Each number is 50 + 15 x the weight over its row's rms, rounded and kept within 0 to 99. Layers, rows and columns count from 0. The size before them is the row's rms in percent of the matrix's.

# layer 12 MLP down (transposed), 256x64, rms 0.191, rows 112-128, columns 0-63
096:43 83 67 46 43 51 40 46 43 18 62 71 44 29 29 62 49 91 37 70 63 57 57 59 31 28 47 49 50 37 46 67 65 45 66 30 49 41 57 65 41 28 50 53 24 62 50 46 32 67 53 68 43 45 27 28 79 50 53 67 43 42 51 33
103:50 30 34 41 73 52 51 55 48 38 91 40 46 28 81 69 65 67 65 77 48 50 50 25 30 49 62 44 61 17 40 53 40 43 50 31 57 24 56 59 20 57 54 47 67 30 50 48 69 24 33 42 56 69 44 44 39 51 66 49 52 61 46 57
103:46 40 47 57 72 59 48 66 34 17 63 73 59 97 36 37 43 49 24 58 56 70 22 62 33 57 53 66 28 46 39 34 77 30 53 55 64 54 50 56 81 55 45 54 62 60 43 60 40 42 47 64 74 56 51 55 60 54 57 25 62 59 47 36
106:62 31 35 53 37 11 46 45 54 62 37 37 45 22 79 76 37 44 52 68 63 26 40 42 47 63 38 60 49 26 50 31 52 35 45 51 58 47 45 77 59 64 42 55 57 65 34 28 27 49 42 68 28 29 58 61 36 39 30 38 53 25 35 47
105:31 57 47 65 48 55 39 43 69 62 57 71 55 33 64 43 49 74 68 66 26 58 69 42 68 35 58 62 53 81 57 59 51 60 38 42 36 46 63 24 54 91 31 20 37 60 52 43 50 57 34 28 51 42 77 68 43 57 67 66 73 46 44 49
092:54 49 68 38 34 75 57 62 38 43 62 59 57 53 63 36 48 57 47 73 38 79 48 70 58 41 87 68 67 33 73 43 45 54 33 63 65 24 55 55 42 58 25 38 62 47 50 65 34 48 50 40 47 12 61 30 43 26 77 51 37 29 56 43
096:44 68 49 54 61 57 35 42 46 46 69 56 43 55 42 44 47 44 70 36 55 33 60 70 50 92 23 38 21 26 51 35 55 40 50 56 72 60 50 63 55 51 56 51 42 43 42 81 22 86 75 47 46 43 51 32 33 61 57 52 65 36 28 23
093:46 50 51 39 54 40 39 61 51 36 61 51 30 70 28 40 60 58 79 26 38 31 47 78 51 33 48 00 44 54 36 55 60 69 24 57 55 42 43 57 67 59 30 66 39 49 65 23 38 43 59 44 61 61 21 42 58 65 35 48 48 46 66 67
099:41 40 61 47 25 74 33 53 43 66 35 44 77 10 57 61 70 67 57 47 57 77 74 38 71 38 36 68 47 47 64 55 37 62 66 21 45 48 62 56 52 50 41 71 54 50 61 39 34 44 61 65 15 54 50 37 53 66 57 67 72 61 48 33
087:24 80 62 45 48 56 40 60 60 67 65 40 61 15 44 58 65 27 75 28 39 62 71 19 35 60 31 51 59 46 35 72 70 68 41 41 64 34 57 35 62 27 39 59 60 64 62 55 41 30 58 34 63 57 53 50 44 43 51 27 56 28 42 59
094:39 41 54 39 61 73 60 56 53 43 59 60 52 74 39 57 66 43 49 54 31 67 34 77 48 82 67 77 71 38 58 54 57 29 28 48 36 65 36 57 72 75 56 64 58 48 29 60 70 54 25 61 83 61 55 45 67 26 48 48 46 28 66 52
093:59 69 30 31 55 58 58 43 44 42 27 61 48 81 42 25 45 67 38 80 32 57 75 06 41 33 55 72 52 59 47 60 41 57 55 54 65 64 67 31 39 41 77 55 49 44 39 72 34 63 31 50 68 37 57 27 48 64 65 51 50 54 43 55
107:29 45 45 56 27 47 58 67 65 40 66 48 78 54 25 59 41 33 46 63 35 62 77 88 87 33 76 39 66 29 54 43 41 56 53 32 49 48 72 55 32 63 49 36 42 43 38 42 51 40 44 63 45 68 44 38 45 16 39 54 52 34 63 53
100:41 58 33 45 53 65 77 34 68 36 53 66 51 87 31 42 44 44 73 73 41 39 41 14 61 64 57 44 44 32 66 64 23 39 61 20 65 25 67 47 40 40 41 46 44 56 44 41 28 55 45 62 46 66 72 29 58 57 72 41 45 57 53 47
101:55 30 50 51 61 58 53 33 37 42 36 50 49 47 32 40 68 34 69 57 54 36 39 53 57 45 38 52 07 48 51 36 42 51 81 53 49 38 51 63 55 47 59 45 84 33 42 32 37 55 54 52 90 73 34 27 41 77 51 52 72 15 56 45
095:40 41 51 53 42 55 52 35 46 54 36 49 65 93 54 52 45 54 58 53 35 34 53 46 66 89 57 46 49 48 14 57 54 56 63 85 56 72 40 51 40 61 63 50 58 36 52 47 43 76 56 65 42 46 69 73 43 21 23 77 64 57 50 29
098:44 69 31 58 61 51 56 61 46 75 55 62 63 47 34 62 78 69 87 52 53 35 45 44 44 54 33 39 52 29 41 58 51 58 56 36 41 56 47 50 16 77 73 70 45 21 57 78 57 68 51 49 53 39 49 63 64 40 73 60 48 90 49 48
# layer 12 MLP gate, 256x64, rms 0.198, rows 113-129, columns 0-63
092:69 54 61 44 71 27 67 45 41 55 59 33 70 39 40 37 43 45 36 38 63 53 55 74 42 69 69 53 40 48 34 75 70 35 59 76 63 47 34 42 17 67 39 73 25 52 39 55 56 37 41 40 50 40 43 39 25 71 64 10 56 52 61 53
099:91 44 40 22 64 34 30 55 50 18 73 47 67 42 67 47 42 51 58 47 37 46 35 48 29 48 38 53 55 71 57 61 50 58 59 55 73 55 69 62 62 84 30 54 49 41 50 39 42 58 48 72 41 51 28 52 63 51 82 36 73 46 39 28
098:36 62 61 60 63 86 52 58 61 43 35 52 37 67 53 78 55 43 55 72 41 62 54 62 34 57 49 43 58 43 68 26 56 23 49 53 48 69 42 25 25 53 31 34 20 40 52 50 43 44 82 82 57 37 59 39 54 59 42 31 49 77 50 31
102:48 39 39 68 85 67 34 54 50 60 38 69 53 55 59 57 68 73 54 66 38 45 70 61 52 37 61 36 48 80 59 39 35 67 64 37 75 60 46 32 36 57 60 73 29 52 54 37 83 47 38 52 19 59 53 80 52 56 48 31 62 41 70 61
093:64 50 43 41 57 40 61 30 60 48 70 46 74 77 52 64 30 67 49 34 81 42 50 62 47 54 31 51 53 34 42 51 64 64 36 47 47 42 32 35 60 68 68 91 36 58 29 28 62 39 38 82 31 62 39 42 59 79 61 47 54 50 39 32
096:61 72 46 68 54 52 25 66 46 38 88 61 52 78 69 61 63 34 50 34 60 37 28 49 30 55 52 39 62 44 53 46 85 48 33 66 31 35 60 27 63 56 50 29 52 37 51 40 47 51 29 43 22 41 38 72 40 62 56 35 43 79 57 45
102:57 50 47 46 65 33 28 38 56 63 27 52 48 52 50 35 30 76 66 32 58 41 40 56 24 69 64 44 30 57 47 78 63 43 50 58 34 29 26 91 79 57 21 38 55 57 52 45 65 47 51 51 52 39 38 53 39 26 65 31 74 47 34 53
089:42 46 60 45 71 57 36 61 55 37 26 73 55 34 52 64 36 18 55 53 75 18 50 57 22 55 24 24 41 49 55 34 75 62 40 55 39 41 92 42 59 39 35 55 39 40 41 40 44 45 64 39 34 44 51 34 36 52 62 29 50 63 54 73
098:39 65 46 57 53 30 35 64 59 42 40 42 70 74 33 36 61 48 73 06 39 33 65 48 15 52 40 66 65 55 26 44 44 64 61 64 29 60 67 44 47 52 47 34 53 58 51 38 37 44 54 27 33 54 54 50 84 44 42 33 65 75 33 53
101:86 34 16 39 68 68 44 57 73 68 37 34 40 66 70 56 56 50 60 46 70 56 60 55 38 52 64 27 71 46 54 57 49 48 57 53 80 53 20 49 45 23 55 56 33 36 50 45 43 22 59 61 32 36 46 72 50 72 47 34 43 41 72 38
092:54 67 61 51 50 38 36 45 54 33 50 68 68 67 41 57 45 60 65 55 64 38 26 31 70 66 31 40 44 56 50 95 59 50 45 51 51 35 45 73 52 43 20 54 69 54 29 36 78 52 43 36 53 53 80 58 57 38 37 31 57 64 88 44
095:53 67 69 56 46 63 37 35 61 45 58 50 51 57 62 50 49 50 87 62 91 47 36 58 35 66 29 43 43 50 41 60 43 60 58 43 46 39 46 77 30 69 21 53 26 33 43 33 52 63 34 38 29 42 63 69 26 31 64 43 53 16 58 55
093:72 60 50 05 74 46 66 43 43 18 60 56 37 52 53 47 44 35 29 65 82 74 46 68 45 56 30 38 49 69 40 36 64 46 51 72 59 78 53 37 69 43 59 46 73 32 62 34 76 33 50 65 57 40 45 63 52 56 47 54 41 46 46 42
095:21 59 64 48 38 78 55 43 49 48 57 67 80 66 48 45 36 45 63 48 70 58 37 59 54 40 46 46 76 68 54 56 44 33 53 70 52 36 50 28 77 51 27 59 34 29 47 11 77 48 43 42 52 43 60 40 60 77 34 31 52 25 62 36
100:53 29 54 28 24 30 33 49 19 73 50 59 77 60 57 26 62 57 61 42 58 23 54 66 50 65 26 35 48 51 29 49 51 64 50 71 44 45 51 47 47 54 64 36 75 44 58 48 53 78 52 30 44 65 74 78 68 35 47 53 75 45 65 52
106:59 33 50 38 37 43 68 62 33 54 54 38 82 65 68 33 51 57 52 31 48 67 46 49 44 26 54 24 33 43 48 42 71 82 52 76 25 49 19 41 49 72 60 48 39 60 73 52 64 64 36 59 41 63 35 47 55 81 35 46 55 72 56 31
097:84 38 57 40 72 48 38 42 45 66 50 72 61 53 52 50 49 54 80 39 56 50 47 54 32 22 28 45 87 57 35 66 57 51 31 35 78 44 48 15 41 50 39 34 50 48 58 62 43 35 57 42 18 37 73 48 39 37 50 28 41 68 51 62
# layer 12 MLP up, 256x64, rms 0.193, rows 113-129, columns 0-63
105:46 56 29 47 55 78 64 63 68 47 62 37 76 57 52 67 24 56 45 51 39 65 39 40 30 59 56 78 53 61 47 53 59 61 41 69 17 47 47 41 33 57 57 42 53 45 62 49 46 36 38 36 10 12 45 34 37 29 33 53 41 24 56 65
106:17 55 39 66 43 61 58 58 43 70 69 35 37 71 55 64 65 14 54 55 54 65 55 51 63 67 77 44 38 85 50 39 46 60 41 52 42 45 28 32 56 33 70 64 29 53 21 49 42 70 60 37 60 71 54 60 59 73 33 40 49 50 39 31
105:45 42 46 67 40 70 57 47 42 42 57 66 66 25 59 63 65 52 56 27 73 41 68 41 33 33 61 50 84 62 63 71 59 62 39 53 66 43 47 47 43 70 62 77 09 28 72 41 32 16 47 44 36 57 59 62 64 47 40 43 55 59 33 50
110:60 82 67 46 86 63 30 47 07 61 30 59 73 52 42 57 48 43 62 45 53 63 47 34 38 37 36 54 68 77 62 63 40 65 80 38 58 36 63 31 44 46 54 83 56 59 40 53 68 70 38 61 48 38 51 55 53 44 57 49 70 34 61 51
093:59 20 57 58 66 55 69 53 61 57 55 26 78 68 87 74 42 60 51 50 69 69 59 43 41 50 48 49 53 36 42 22 79 48 51 44 57 70 65 52 44 49 66 41 59 47 47 51 75 56 28 62 22 62 50 63 66 33 63 69 48 34 60 78
099:55 70 60 48 56 55 34 47 52 53 35 29 58 40 60 62 51 51 40 60 38 27 68 57 59 26 70 26 47 48 39 32 43 44 54 36 70 54 47 43 48 75 32 68 24 46 46 83 31 37 65 87 37 40 25 30 43 22 59 44 58 50 78 58
097:32 74 43 60 36 43 58 59 42 77 53 35 72 71 52 63 57 49 44 29 49 68 37 30 68 40 55 57 62 42 39 89 56 43 47 49 48 53 78 36 38 69 53 52 34 78 50 34 64 75 64 42 29 47 68 88 50 42 59 73 60 48 57 38
096:58 23 77 25 56 35 50 46 55 72 49 44 45 46 52 42 53 44 70 69 64 62 42 55 57 86 45 57 59 47 47 67 22 30 55 49 59 30 47 57 55 32 61 56 51 57 51 41 40 60 05 50 25 41 43 54 45 92 50 64 56 76 58 58
091:41 54 56 49 23 47 31 60 65 47 50 43 50 56 53 63 38 69 41 37 44 35 15 49 49 31 54 42 42 48 38 55 69 70 59 69 50 51 49 48 70 39 15 55 53 64 28 60 69 28 64 38 32 62 27 63 50 55 02 42 27 31 54 32
092:41 48 53 61 72 66 42 39 58 93 52 61 57 49 57 55 72 44 61 46 32 59 56 46 38 41 65 66 47 38 64 72 71 51 10 43 42 47 47 51 67 59 86 40 51 44 77 39 64 77 41 40 67 53 51 53 55 29 40 65 36 18 55 38
095:27 46 62 75 36 25 52 46 40 64 30 43 56 58 65 61 41 30 34 62 48 65 23 69 69 46 41 48 39 18 46 27 67 58 15 25 42 41 65 59 90 58 55 58 43 47 58 56 55 79 57 54 37 59 45 54 49 36 34 56 40 58 65 47
107:31 57 52 40 41 42 55 44 55 33 40 42 41 45 28 57 67 69 63 43 60 60 23 42 58 68 33 77 37 41 66 44 72 41 45 32 52 32 42 35 10 47 51 30 50 45 15 54 66 46 24 47 65 81 57 60 70 44 84 56 50 44 61 52
102:51 21 31 73 50 37 41 61 32 63 27 59 64 45 67 47 43 38 45 81 44 38 41 52 53 21 53 33 42 42 41 55 32 54 70 58 45 58 13 45 59 45 61 71 55 63 36 44 55 80 50 74 83 31 41 35 56 48 56 55 32 58 38 27
104:65 59 78 63 42 63 23 41 41 24 19 52 45 40 40 34 62 43 46 78 81 58 29 35 37 48 42 48 33 44 80 45 29 61 59 59 43 58 54 55 54 55 78 58 56 29 45 43 33 50 70 32 75 49 59 62 73 55 41 65 40 42 48 71
094:48 68 40 46 32 30 74 74 28 16 38 46 37 32 49 57 50 29 52 44 41 71 58 48 45 31 62 38 53 51 64 95 64 50 68 55 66 74 51 58 62 49 42 41 32 33 47 53 60 54 37 90 53 49 46 57 27 65 61 51 62 34 34 51
097:47 17 46 33 49 38 54 41 64 51 27 62 52 63 69 69 54 34 49 39 92 50 65 56 39 73 68 39 52 46 44 66 58 35 49 46 19 74 61 29 67 49 59 24 42 72 56 69 51 52 21 28 52 53 65 49 26 57 40 39 58 45 69 45
108:32 73 64 53 40 48 29 66 40 71 67 39 41 56 72 28 26 59 75 62 45 43 77 55 50 47 49 56 30 85 49 70 62 59 51 45 47 54 38 54 86 43 62 43 52 43 54 55 62 79 83 54 27 35 71 42 44 45 60 36 40 43 47 65